Weights of a small transformer language model: gated attention.
Each number is 128 + 24 x the weight over the matrix's rms, rounded and kept within 0 to 255. Layers, rows and columns count from 0. Numbers have three digits each.

# gate: layer 3 MLP gate, 1344x512, rms 0.0939, rows 290-356, columns 0-63
# up: layer 3 MLP up, 1344x512, rms 0.0939, rows 290-356, columns 0-63
# down: layer 3 MLP down (transposed), 1344x512, rms 0.0885, rows 290-355, columns 0-63
gate290:120137208117148136154137091185122111171118106151131122135141106135112089118161127160118107152107146120118100104093155095097116142177161142103154119139157123144155107104143102094136120147107131
up290:127091159092104169079081108108097079112138144127099149137128107118119083110103107146139094096140183121110191073152139138127108147128145134143151112124096115131133134171153103087100130112087109
down290:147130170135125123148143113143129144123167109148167118079083097118119117123147129137142124142147134096149129108162121141129118125135175117137144157112166119115134160123151109110106166139106070
gate291:110130135163163122116077129124109121138158123147147124087148142143136143098158144145164089141124147126078143121138077170139135097146137142121124066156120142109106082114130103144101136116144101
up291:144135138134115137108117070111151133163129120082154125112136124147118144126081117104132140104121101122121135113148151123081134176145139184115097087150138194136158078101146138110163161129112146
down291:111133102115155134153132126171149131125101131124125134176124115129134121162120094139104098143086135126148148109126108109124130136153101117120141145095163140093142133123142129145084132103160062
gate292:147181136134117163121104111153141146119131170093125125089128127165144083128125110131108145149083125140157156158115137163103150130128121100131116149133120114165119100079147098117150134113191152
up292:139104180113127134131154110124094117141114156099151122129145105160122138106144118167143111111102108159141126164068105139158130160121115154122123156093165119089153084132128086140116127103098122
down292:178178104102126156121116128149120113170159159140117144097148124093165134072054139097150133135131121108129142132117128138102085182155155108121079149162126109146146141117093089121141117127151137
gate293:110093147119114138134154121138172126102147129098154127153154115120137134127151155165116120134125123114077153155115161179116136092171068181145122155094093134086132119110095116093104196084107105
up293:128157103109187088165118100170110136146152160080110149108144139139160095152128129116116162112131109134166089125082140117129111132096113113127104146133133167140109113172112136170157101098118084
down293:144143121108117126128113124167123101140128138092116103172086154144127144095119099162106123114093128135161179174106094133167109133132091122113142140115154143084165115134060151086138108138132086
gate294:113134137154162155150106161154106109128131139093099177183108135145143149133108147112150148128141117152165137164124080122127133112133087136101151144160103154120121133111137115128142123107166100
up294:134140121169110149122101137147127103107161095105161145152107172202139155062131148127138103126090155156141176110117093169150092117122135125092178188125120141156159116075158158121111151175105114
down294:126119116133132103137114137123114118148116160160128124086093121147149085136180149136139141109131150113131109121131144146124137174106142131170129118143125158162137151136154069139144088134119114
gate295:125065111113102112125131072096095150118108120109120151135113126138146139069142133130156167145156112148180137142136092139136114130150134128165128108073128085112183150147110134123133099102123147
up295:130119183140162099139104055106152124090137129145144106118178126138102124137137121118147101146147129166108135122163120159104101124154113128147107159125146108105151157104175089122114130086125133
down295:166137114087128115084135131142123158127148116121155122148107167142109108114141167202108110191081139133165117137096145155136166137135083104113118134139135144160110109108126131144154077127107122
gate296:097145121111105171084101144116093155147172126123142143157111113107131106149132144084083171097122109143172123093097112128164122137084183157150106161130114115129114149143162116139138078066109077
up296:166127127118074148131137142120079129104117099136127154097114142151097103094130112133108104132128108118124153097132157084092106134145102125134151150118173160097109093130137147101111165150130164
down296:127113136101111142140133115126098104157123125140124109095152138119126100118153163168091112156115132062125137164118146123172132146133148150148135127165089128200154127135134149144099129083136123
gate297:160105156155103080041149127077114138137120094089164170104096126097108159136113140141131119134159104133092165148109104125110121078105116170131157140147149160111152094109104137129084131099152105
up297:149061120132119109082100176130176132134108116152138098113099136145174090090119170103128101128157088130103115150128105129163175129130108155156114147131158150121155160112165155125123116102143122
down297:085128154113153137191123108130142124142115186175098136148114120161121108124162124152132139107137146170123092142150102111132069162146141097139129139074122160096136111111122132180103136152122125
gate298:172156126138163141116107134120143150125113123083118118102191103101195177109069147113104116146149134121119128141142177140121144100108127103098120104138156122106099117125161150165093131142123122
up298:096127094158163115111141113159157101122100151128162105103110080136097117097161105130139168066154130122153164148126134134119151112165113111141167086127113164153124131145096120084113146102175101
down298:103135110130126115114134139129106112148152115112144147119128120123149120110130158124130090143151098102115139109136133104158165126125163123137166143119094123121136134138137118110163150116104125
gate299:154111111132127113146112133086131127100137091106106206119150131115099170130131151148142111117142141137126132108133133150099177120118085171096093113100118144116133104122150115129147159129114119
up299:145122091126121085188102105132158122104119091159111113144137128155129171103158146138112130108127136153151159094124095120119158123113124136093094103121134116126149113094133110160152113177108157
down299:123107131134117121139089106122139124080099128103151142155181157117117145115137143065167137156160177154144128114134149154103118088158135123111092122113119113103106122162145147108157138089166137
gate300:166116137139141143116152150135091137097124160147135114108114144135125123170137145136117128118161156137116150099129152114120066137092115138113124129182145096185149150150127099132147134105107106
up300:153148105119111155137105127110098117116105133143195124099162142178119129144103119112127107190150115134134086153139169134127152147117117165106082135107205127138103163140089166075112099138134075
down300:158159087073118145128149142101143155118158096104110137132147123106136140113110126130132098113164144158153106142107149115100152118132111106122121134120115111134132154111137153152144138131116123
gate301:112132138069068101102135137107122123133163112143111124111148094131133133089121107166135168135094085102134138127149180134115085194160153129155144104142121152122154127125128143112150085153089146
up301:121147196118106142092152136111126145108112145147149163093123149179109124121152145129127137154134136109121123139114145132144105118134110112164110072096167084127142144089118080143121134129144116
down301:152128115155127132140131161131160132110120116081124142129132130132097149152160136092143119138150174144125158117153106124141181088118131153121102160131090092145065166144129114117144107102154095
gate302:149118117141145137117112134130115137138143097110127193141114143183094100145146138081133112148153115137162157128135109124107085145182109090124131124141166156127105128127134093085144131104109145
up302:156126187084104140109109139132102155098112084120180137136116158148108096127084116153145134144137102134134128158128121117112121127144116129158110115161112183100107154171130115119128103118146174
down302:118158104121127119145124155118090125132133140087121116121052102174197117137145138169127151114102139117146138129130130174155162103156099103107141140105119141083111135141196127075133122151167145
gate303:109150138131126146138160140134184154133105123156118154117115165126120113106117151150108099178106121141150097109110169147113123154111090094148143152108168145102074147120121120147105148133157152
up303:122177113132123162142106143154120105155101115133129149129103137156110083146138160147109098120115151131139130109106163131158113159169135103110126112064110112083109173136132079143138120120165109
down303:097069109109135119128126125125090124128114101152116097115119133108140140109168093145101131128119118077114113151146133122145076116093144132144144131140144076154143113102133069141107137124144103
gate304:103096131130153080151131132106129130125132119136146146136131111087143121118142175128133116116117152117074109079159111133149130151178089085110166106113127120106113097114152142126143094124123142
up304:085124104107109107103160102120129096099158126142145176154128057097119132116094136132157161125138120118107145165162162130111171140129111080097149133158139148147171118119137120153114135107097155
down304:142126109127142153100123141142165138128116103133098162129108132120124145127131107151113180189121118094155123124124150121150135141150163117117106170101091143180089085134092171174150165152110151
gate305:156119109112141100110150152102133145117144128159106131112109141128101139096139124138139146152123155131165104145105080124120141139165128096112129165116111151122152112109112174125158154147170120
up305:099096099114140177111160142141122132145149111095096106089143105107090083127117098107128094115144142109061096123157111159110123147114095161140135137150105126145128097142126132149103160133138172
down305:169167113141148126091108116146154126132090103150107118102121184099118121127117108143115144175057152145138152119088136164119123130135134098137142151100113102079121123114130125112148077108130121
gate306:128143131122134147151158151165135091121091139165129132072137097127105119154135149130147134125094129102154147091119112165137127103177139114121136142071138085160130106131159140138115097147140145
up306:139147170091142139108141137133123099124111180163116137119100108072097141123119136153149120123160120098123145115145100101112142096147151130114143122081133086142152129146117112144105153081149137
down306:145120132088133092123121113152132147129118095148119120134129101098152145140082173137108114116139113138113122128115115097119133121138142107125168132146145111127072136144135144130188158139095096
gate307:096146117150137125159135079125140154145104125160118132113109124125150132100115113150155104136119165120131133123121086092119144166123145068095107127134072148115128095136116150122154118123134123
up307:133146118115105159099117129133136140132074094147094175112128115137061116190138137128121193136110140068134173157115101177120142109112154137155117129127157092111101129132165117121131105149156167
down307:109118142159133107124106163149123115122172149135157162128144121119132138107125141103107171081138106123091109158104061083147160106157103098156136119127112175109126146127136124121114138101114137
gate308:173127097148153118125115130114174140145117156089159108100088113092110114147167139151105131138129125161165140098112137141152129165111141165090108083097138135119136092129149119112125148130164115
up308:149137143104132111140142145147114163107152099140091152146124105125136086129111138103152137131130192135118103112123136074113174137171108108128140136124129122101126126141090137093157100133110160
down308:142118144112131118113115124122175141089129165122148160156140130139123132139125133119137123125153117102170128132149181130119094131090140172118114094145149152107087122139130137134140136109146124
gate309:134159098139149163141123113149131118138146100139209126139154143139084107146151104091113119111138156110116114127096107138116149141135146113121093124123113155138140116095115124145097140105088151
up309:099141096149136092138117109102154113136202147149186108143153088138110105140131086143110175092150126148155131158150121170075144121130142150110154162115124131112170152101142107126072113165136126
down309:165115112093177120157150134173085106111120141156119142114139136167145077112152085113090110065146137124090116143110139137154126121114136135129131158119123125171111154101169133125132135106133120
gate310:146094149131136116121150073134105100183082105155156164072152130088141157131169117123172124081115134050091135092118138082117106118118147084086141151156124144114120175130138124107140191122118117
up310:141134148130107136132128147133128125161117152136149170100133116103095161146138147090131110143137097088155097152103133115088111114129134144144125127185131134109137104195142149091134160127135159
down310:094112170162127142126088145128137132100121118127142116142135148136147161099125156090119117097145120163141153121141128138118114117171150106139089126108146132134129147179131104078109104133142170
gate311:135137102176115114118173120147109121089124089129123155084111120154114108122098138141115131160154173120117160151148135116096143130121094070167112137091138113135163114113103100118130167122166123
up311:117133130124126127132125131107136129138100161099114099165125131135120093131099139105103149087145104087102127150131113143124176156128096126091113151144154108153109101122112135101096122115147111
down311:170166149084132140137097133118120135116118126185145110129106144121154096107137085147123125143163143121164123130140117114097108134064141146159076150143126147121098126092174104129145181133118123
gate312:118181160107103112169108131126089143140110159102113107135162140138141106102141137116099093118137104116127122169115136123133150162126093114126148104117123105086151112120110130139145103121111150
up312:126108148126057093119134107110109125140108149130080123131112137111090102144137127129139142112129103117129126131107126120120124153101117117146125143107095142126162146137162140130086116130116130
down312:152141082158135148121132119099132125123141133144119117150117122118155160149108133189098136167142108136132120124150138138148137093091146136111123127108134142124128131134149093116113145124089118
gate313:108106104076078089144158127133137157094114133158102113113108163127164132163115146140126130138144098138109138124104137125125141143120103111148160144114138122099186092113132129126140154111141123
up313:115140115068131126146118077115144122179117131136112157119133128160144150132121115131120149117140073140116119128176097137108137087125137128098137158100152137078136112119148156125151117198142097
down313:139140084110152158127148111133141150133140116163108072151145141144113151121115145170142110192129101155128113134086133166132141102113095156094136104085146138115119185110122099117173130111128157
gate314:095184137110104129107143117178126124127133120168103125115101124123123109132093176123122098094147162168121099158134109147163139132165129126160108200147105165133150164127110100125123132123133151
up314:111118096144114057115119105097084095173114152123145167121135136119082122140184145082146111100167115117174075153129087110111129170141135130154166141122160113135118134145093117110143134120112118
down314:101114129134131099093135149169104171116109132122098136110166175127138095117136112144116120129125110103114087097160151097123107137119144110142128175113136118113144106117130143106143140145139133
gate315:138115096126166104116153133103082130136172098161153145089136162109135099117121154166139157140113134137152115167142127097152111129077159125109103095107115120160136124105143112178104124109180093
up315:158115140128087125138110110125058152063096164136145169093161125171105106114140134080130138119157137161104128136155140143107081161119146154077100103103113162118136172096121132126095079124105111
down315:167128079087125159123131089123145122135100102099124129153147107145103183104162155132115117145104136133090157108101127154121128135125155116185118154115090128113152109139106148122161131112109142
gate316:099177105156093158106112126136178114139155116153139118171070151123144121132145095176104138145168150094104128145136097125116142121125131092174143134174151147135166133152113126161147099144127086
up316:128128160130130140139144139125112085154135114106146131084128069093141112118099130123124117147142142128110117158108149071189137129107106121087124132116108152182118151152092155131140126102125164
down316:122138115119145113105132141103093131133117103117142142109162119153156134105104112126099076105140113140125137122115126109087106108110118159126070078114126106134178137134118107133104159143115148
gate317:132117115105123067128109127140171152150146140122150132085094163146128131145146136121119090164190168139156110077142137106119148099137111131140109114143119116094119092145106116161103111087137133
up317:098146201101132142167170113134126090129116108112093150161158098146168098127147142118100142122149128132076128127125144147168114130125129096145150127166089090114109134091101151147114138136137158
down317:112109151143138165161158107132104096112114142107118159112092116121162112138130092117137139102108132091116142119074114105123119089137098132115101129111153140128161126125112146109168113146163132
gate318:105162138120150116140117116125150157113120122123109143140147137133131146149144136172106126101118118135115171136164138097097139109117123095103132137145135148133117092120152098109132090137150146
up318:159140097159116123151103157111132129131110131061116134142114098131157131127124125121118119139141137071124101120136074106118140089142111095119183160138091143157151156126144138104150090119118158
down318:118144117155118100127126150164140138167161083180115169163149128080074163120166134095157111173140169179113096138164129197135126114164136131121125121112069116127141140110070127151106118144114099
gate319:126132136138140135110110114085125162095132133131141106129124114172139145110099109130128162139160124140134164152179120116116102146149126124136120077122168143079124131116136118179117107103126114
up319:133145116155123168173140095074117158134134109124116115146153149171135145123113118125116163151136096132161135117115117146120123096101111088167174104188100185079140103117126137109117127112122134
down319:130137154112108156103101143136124150102150078163148120131098118096172140169130103145146109131128172112144126153102129114131111128150100117088102120119126105121121087153144151165113083097104102
gate320:175145123107100129115131106124149146117118131122094122113112134111131079121136100113132099167113171106166106171153165108103158148147150164156145105100132148145112123157089131098144114137141175
up320:149129110087097105106140063144134134134165182135140141086117166131114136149132116091109149090096100117124148095132173140100111142153132085088109122139105168116143129123201151138157179141161140
down320:160158129114127131126127130139081130140067084092096105146095085100098117116103111135160153102131112083134160076114166153141075168144151183138161139099121125132161116127160170091122155132120134
gate321:128112119144142107114152161146130138121101142115125100158160111143140110160170151123165095086120078110142127088119167147139148170121120079095177142144128089173141110146132119131130169180161132
up321:099093141104134166123095114114120092159155083112118118133107114097122057066115118145145159141136124139139115106106157150088137114132143123119112125093130179180100097109138098160158143139146110
down321:121072102125141097108141115130149157148156142119148148127123089112142094114152111137136114165107091137119137172133174144089151103140112113095178120124112153148116157092128143151137167160131125
gate322:158138108152143123104132130141099127127087147125140108129155118134136081148102112120120117077126176123150142084107146129166099152154150123149132172138168131158142106173109169125111132087125117
up322:094151134122104132162155083157109108108140120133133114119127162155114122159134115117098168116116139145135133142134105146154092104123139145128134170149170126131132115159148118119124157124158144
down322:118166105135120145152137100182132138115126191139140163128098096145135133158157125136148137090157140148142106116141160169124142135135173144122142119133154129141109158157103108154112083139133110
gate323:135138139121122141113083108123134096139128126100136166096128101149140137129189139132136141139105156068146081145111160136093148149171118098139130137098117166152117084135132146116108101122119120
up323:127143123131090104092150107098150111111133154197109122140068161083091089119111128082147161128140126153132145131129100119140134061094130155095131081153100103169132126155137107126128095164145135
down323:138124113097135155148117124141117134117124126152122093106156155148107151091101149084117152044125161146136099124097122079167118119127154128162125134136125065128138125109160132093122126102143152
gate324:160099131114161128100129143126115130131129151119121150126120161146172159143136106112119150164184146118156170125129098133116165140148156107172124102138150138135163115114095104120117119132140096
up324:165112102156127141126120099071113111146054131107077200102159172111129142150127128165091108113111137138138099147117089120132151152108152110130140102122137148131088137145127100148133109148142135
down324:127118145141111106107107116131160138100134168161140157095132101136137107113081129126121134107132171121110144137175158126114137165097123121119141136134119139125131127101097108120126088116159142
gate325:146145167118140140101131163089132149187122113167113133147128128129173130143138131120170173119164107114124152115110123104131188134122139079119131096102120135092128096126140140164138124124142105
up325:127136104146151120115117100115129126211126079189140158165118132122159144110127136117171127114159113112096143156114096125105181096086136101121151113105143133127135103135154109093111157117115124
down325:139151096128094140106147123138096129141170143145121138126160117129116117136155114166196164136072149082120127058088162114123146137146109136148160150110123089158161122085119145151151105103148103
gate326:145107120124111170110157105160093105133128119097096167128140106103144085138099139124143131140160132116138125178115108181132121169095169119181125142158098134179138099146119155118151119139110105
up326:140132152099115159110123118169116115130134109127091154111155104122126079130118126151153096159080109116128137124114138201083156135110153133113122141105126177133108136123169130086128110127095116
down326:154132125107136145110112120136101143166192157111147149115143131160162087146169157132111102140095114144163110142173124137105139139111131103150130131126122137164111116140140139133088098123105137
gate327:159173122159124177140117140108092108160125124193119134133148134144150117120147148086134117130128128136145145152128126118128121137115102128134151051152147134142141089107118077128147134134090139
up327:157122164140152088114116115138169089104123119123152071132152147104114122106155125160140132187178104155166159111132113188136118116110118099149119135103103110124086142105112119125132105124122133
down327:172161123137106129121149140145149129125170122101138124150093133163112127100136174150149144085169127106062157139101107121120076170149136119128172145136163098156114124140159112137135146149107118
gate328:171130134139115116139131147135127121139116102139141140118136154126161143109121126080140131149112145135160146116134108148100143096102100133089123164085155092134158130165131121129095177094151119
up328:146098167160137133119152183083120168126122133097098140145102129147137132146128109116121138111170078132139206086148099174166110129143144140155131151137126148098127145112101128121108110100095155
down328:117110116107106120127149106135117111123157119113166114145134122130134123174152156150111140105155186150097152112112167146109147117125136132147134109130116121196134133142116074155140126122115132
gate329:133128151126130083118121114104132113149130163126119132116127147134132108140092174138112087140134093101146149095095158110126125125107155130138140114105104096111135173148120127100107128161077151
up329:112103119165104096139127142105122153163143111121159128140150163122143140129122173108146127153126152133134138109087119154111133141106112149083206154195144114161141093139111110078154141132117147
down329:124149129127115116123099133142110079133145106145131147121137091099146103155132111114083137147124178129138167158124094117099101131089131157181111142129119178075106130102117165166138104094115153
gate330:130194093096117127118151157131146122130122129140127121163111117128104114123107090129135129173111167158079134178110135130170121134116096161114110103109126137146149139157105103128114126131096151
up330:127156141110143074115091101138090134128157137147138104099152135155108132108150162117092135162142122140183149091128127123136097094144127160122180139095115090111138090115120133113106133102112092
down330:121111107116173126127147144139143124132101095164126134121180128100121174110141135099159108101196212134076136136115123175163123137131119127100123177124123127125129143162126154139134100133130120
gate331:081144133090118109132127138133102108069109179111166128111128131155139176149131135167154096152093113111111130122086095158130086102122141163092137154178130151124158176124141151139109096142147136
up331:148123144147121124151167146139117132116135081131125150135090158136140143129113120126124124106125150133106120132125118101113106151136127124125121102104119089137160135138116078130168109130143145
down331:154123120119125142146146171112185107162119131115110127109144117114156143130146089119108124158158176134119124114117132143121116150100098085150150161149131090133142142102148155139103120116177122
gate332:138141132133122142123104128098150142136080139135138121158101107105117108125132132119141149131146131137086121108110166157154132132105112128137127134080143135142129091118126107166073162120141095
up332:167148095133143138096100133121174114095117158120140121116108127161112128146151131144156127144103111129146098107113127126131122154119112135129145088136061131157080112166135121139115153104135101
down332:115130115135131147107107144146106155152196141158096099115117092130135110124107071150098153098132114103098184116131159088132137136133104126100140134129143166121135105133200102108140115135132146
gate333:136141117154091094116111149183147126139136135171097164109132104124135131112119108133120155184133084140140166153135126179109148105134146147118142108155131152154121170152171112135146137105088137
up333:093118124120098119162147132143128111107140155118119160109138122135142153090130135136100137114140116121135138170138083144102134141137097142144142176138179158161090150126112156126131122106101108
down333:119106124143125121128112173121117090113128121144151135173136121182089148139098122073119151113134163137141153097103121103134145108141122102103118142147145129127149160120139145102123143099121118
gate334:137157112108137166113133144169158125127155143141146123112175109106143122101145104147105153110118165136088116122137105133125152096136139137117140124101124120118140158111144172125113164131132155
up334:141136096114123087082112162121139134118139158159107104100162143067117125113146129135080162142129139127144157151101159126089124154153149142124110103101112097109176130134096146112126126100132137
down334:138122122097123133120133116096173110112115111128117122131098142087109139129133128138101109117115183080097109138087142105118108128193116188190098130131122170096127141095131151106165112107177131
gate335:122104144162133150118164148103121129098118141157099136101119122129084183128102120134106164094141130084114143112148114118120099124130122138108099110124149123122131137157142149141101142155154113
up335:183160159150103122131101153112137159153122183163097111107159151132164140113148109161156154140150147127119097137142138109135099117104137113148117139124143164134132126070153146156124169129141117
down335:145123088146124116114142112161119148139116126148099141124101106149172153108138152146143158172136108100154113128128117144113150128110170152114118128118111104146140100134112128134096190159147061
gate336:145136119097127113134101147144099122119122092146166100062166183176102142144128179123125128142147120157156082094134105152151135131144129135136074153137103101148142117129108131189126133136140124
up336:135121113127126108112112127188108131079133142132132099101141136124087138086150151164118112133125123110121123125146124157113180167116108103171148102112118113202133143143125136110134148149115100
down336:135152122146128109140120111143134098119100159137109123126140136124150123164130080132099083183113123168142173142149130104155132119138128137108090159135134098120100138096100118154116120126143133
gate337:139146093146147101125139114114131090122133102128135115112074171172110129080159095150119149166141166093118108094134105155121187108139116117148109127104108152129112147122128130153111145145154128
up337:164143109153143114135120137107120164190128105090108138133172102136163125147136184101143129110119176154113130098159152106122105170132095122135081125126140168147147119128164169097095142125147102
down337:112120142136111179168122125086164137154128135141097145131121090090128121130095147121116112182136151113165117177123131139106155142150092130105129145128126134143107126139096088088138156120132120
gate338:132116140132116121156091124132132131071100155079130107151173109110102145121099144153138131138149153128096131137138154147132161147145111158154167105118163166167149131148081103135151111136149173
up338:078138120145110128170134111100123147130101093115128150122096116151111075125165062106134122112089099126120121137103114139127125142125177140170150125121110148121121160113148125113155131110118118
down338:105108126119135137121145115123139141113133146148152139134132121141136125172077158134068105108130075111158122135108127117122125082126129122127132096101150158047106093125108110131110074125147135
gate339:106138153122125118091101118156054157129093193133113124135075118161131139114107114104136098119149128120132094121085145124130145139104089101123136083158109136142125142109116138190122162114157097
up339:131111128094138145072068113151095145155111127124164114156133136123109100090130145101138116126109129138139127165141162118149144114093101124134129154174128141104123137087123126102097089118164136
down339:126124093105150133149159135096146099200117128095089114096131139159103167159123121132118118115173188108125141183164111141093093128088134144177162122109120133094150143151159126116086155205114109
gate340:101126167116107163152083117063136072101127122141143123116134137100133151170142126114152143126157125114127139176145128140159069089121115147121084140081135090163145130097142153154135112095128087
up340:112158111115153140167096127164109098150162135144159124130123110134140123107158116176145160123088131124125111141148125132158157066176104089087125154156114129124112142085163127107132101121165097
down340:166129091097100106088156124145139134139162139129157177113094128092080126133105120110167140143114108218106151165153140105080125152088141144142104168084072146164152138115103124131123153110109156
gate341:103106131151131117093129103111095138136108117126136105120116099114129127110145104078089151133112164125163144140132113159113107131116117107136167145110152134140089171109139108158123090109102062
up341:106106098137140140136136104156133116122127136163116124149131112089136114087151169112124166145169134146153136146124094142139116149132100129108145159139134096109113174086182135122130110110131101
down341:115165113117129143120085138143130103126140122107105098136135098118138124115138168108163145130123127136118134135154118104106096121126141147103087117121143125150140125179151148119092085064136118
gate342:099155149138174137137112092160088121132111152122140169086155117139124146145110138132117121148132101112061089127142115108128116082115102080131152151126128092091114115159117151185132147149103067
up342:131155153160150116206145115068101151141142150113127092129098141127140143133122123120109124115206146117123147177169125091129137107076121115105123153169160152103117153146132078149094148084111130
down342:114145156141097126126112143115141122091141130116118105135110136143095154079140175133131094113179127089132167167119148089098143091112137161134103139142098133099102121114158152162110125135115107
gate343:114197105082127120133094146120123147128098132120150158105107140157099131096135180133129140125157122119146116184150087164124097136131139110146061120139122112147117093139130117105119109109132107
up343:119120136159125110140135150150139104095145157108128124131127105114118137142096124159117159097102144118121155111161122086176151125110155125121129139140096108148116152153110126164112107120102130
down343:121135148122137109142109160156124145125116150105149099154135136135136146117134150134134114123102147141140113130097080131157183137118108128108138110106127137129115124136134121156114074155123098
gate344:104118125128139138136051127141136170109135111078144111134126116098107108092178148114080139083143147159114124111128095123118152097149074146117176066121187121144132140120160126188130113105151127
up344:073105093132128144098117133142136173069122132143117124123132111143117112125172094078155079125152147125133110122146116124126083121086164131114133097113116135122160134170115088135127098125151158
down344:143113149131124137136154135143130154123145121130101132167130094149150134117093140124166129125177139108128117135160165101129116151142143120129146111117104170144095136168095154102110081162125125
gate345:127137111141129091114109130160130115113134130155140107140111138159074127144119141127069102108167126105108139115099116140149107118142141134135135115117102161150141120128161139170124130100141106
up345:122125141104112120106068120105165157120134112112122115124133127085109080150112146181161093146162143135139083100119140139120161151146136113106159137132133117129064128160100108103138128140116150
down345:115108152114122106127120127155164129118107122151115158146160101178150104119120155181139154157117105101149127128130135097160122105125091129132132129088148180089131085134095173103119165140173107
gate346:085105114145151100115115155103124147153104122123139147139094152125136153118118107065141130113126174148133132120128143102158152151128105100146136117124127094122146123097145118133134132154116149
up346:167121111099093156115193090129123104126163083129119126119182095136079139147093153190134095108121124147155162125133126153162098166165151165112129080151120129134134133155109114128119153117111142
down346:083113108154129130098124139112132126152143163136128130153108124142141132097168140091127144120141137166113168122131127143164082088152119136127071139096139133131108103194161128163128137145114097
gate347:166171155129153102180124138147117074130134077132147121106105161134149105103114147112108068106082119116142130139109101181072142144125131159159106137134118137155143108090132137100162128148131145
up347:146115154179135191127127116173121116134147127124134131114149123165152120116127165102125108143130117123139130131092119168089168177138146150079121133112160100100157152136111109144126109131126132
down347:167122145126148150163117153106133096137132127117109135105135118138170171124125115101117101108152132171147087123133136097123157159149120142143125078125139150118137119120129124112118123151142079
gate348:168105123184126119096104124166139126151165152099075132157117156121112141112133135163113095121130120177133140150125114157132112111086122118165155175105139140157122116120126113113152144146116158
up348:128126173105113126102092129154091127124135102164166136111102084127166114134098085133143155123120144111143154113136088094132142178124150128163108123112137139108123141138123133142101139163133127
down348:093169124125079196097142137101128125129079168170114100103168145139118156157174151131129044129143081146127153139128154142145157118121130182125115103149110096114090123062119135105128129120152164
gate349:129200142111116148121093134092130065143050181144105118124093116172127147148151115182134138149110095094119150150147145122104168112151079140119123143135143124098137147117100140115100115117119115
up349:108108162085152136126149116188116169149140151134075121122118102119094122088163136163109144131142112126105120127169119135132149110143101148100129143106143097122125156121139097139110098170135123
down349:126153129171127133113113157094119125137150124112125133165151090138169122127137087089137141134100156157117139116175111144138137133144096099119155130118135122176152151158127173149161109124112082
gate350:102149144125140123148174094138140123155097119120101139126088112112129153163111110151096160152115133131109113117132088141141116109117143105114145117128097172134057122151181115127129164117110093
up350:114103153131137128167151149116111137139114146141174155071122128150112153120112138134115123100163128111127131115095150156145152129124118161109154127136112090109128118189095132145127133104124087
down350:127131121133121138120141127109111138100094120136074151152133158135134123144130113161110110135125085150109133136169138093124128133110154157095117126138170162117107119102143131092130152119159170
gate351:128102101103115126125169139113051141122123136160123155145129130127131107140124109087143139137128168122096122160105164135141104131129122152155136148082108143127104158170146154123128133161109125
up351:129145171117130142100131144128163155176070174108123106142097111133151115171135100123156124097140123125158143088144134131115146149155121124158161138124147128111127084169136103148164135133096123
down351:142117129102115111148138121148129146159119152141169115087164109137121098100113155129088176093184100107108144088123155128164140094132118084110154155107148108142101143101144103114134132103137105
gate352:113099126132098087150146170094170143142138172149138112138166118100143135135077126120073114128173136126149122087136132143124127157142136125089139113135133158143146134118119146114139115128108159
up352:090171135129153160140123153146096082101126110133131126115103171146188091195160157158202121101148078153133132130134102129135126124107117137117144167120105098117133124177135132119123116147155161
down352:139140098161146087122128154112109156143129141142138087113075119138113159164146118165185107121145141130127082125129122157157119101164130167148138142092109124114128085106085126101106112140123124
gate353:160154129105127129119116089131148113113118098132138090141165166138173151125151142106112167143083164112161108109114140131158102122075100098153102153136171119146115123115131081118109136101116121
up353:097095098098156105121142127147083098149112121147108128122111092164146122164127115128120146115121119130088102113141142084164087124157114138142162086115153165108147125116105146100154166146110108
down353:125097141139144082154148118158111126127175124146177129127124150110136116113103153115141146156120135078136132136130120113151117140134107136111156083129124176086110136124138141140167128122094123
gate354:112148161099117165173152148168165155070163121135174155139139114125051092129112145146105148135132139154111096125130162152156106126167128131094129148133144095143158160111138118111103127101138112
up354:137130124105125119093128148126164105094112099132140123111127153131070097114116111154137140162094128141104110121143171138133094149126105157138128147096151127128104116163107128134119154115102079
down354:140129094147140101130105116142107135164149114106097156132208098150136120165138167130112112133131108137112134134166100147131170136121142132123151138144129147108134164131141111138141114121128153
gate355:116121147089079071173080134133119151089131165173091133113148132120124129122142112173114108135106124137180144083097096151090121145139109210141090140078123128126106132143170123087141188112144092
up355:145093155138166175076102085071114089143109101095149080161087097110147086148081166154134134150106152079126130123131133091123130131144124095140140151123066163097174129120115124148122118153153121
down355:119174101151115127141152162103159108143090114167109125116136124109130147100156164120121120123131116146112124138146136137119100123154111128119146141162108132154103173108103177142172106118142133
gate356:158113181127129107090121159080149145112149141094138118160110132086127135129144175125109163157103129125151113123133135173125088157137135138136106120144100114123155117160103094147148106124098138
up356:137181149128158136122108127152119129131118081143143113080131107128117169090128125151097115129124151108125136126092132093131119104143104100094116113136101104144180117103141135126119112132133146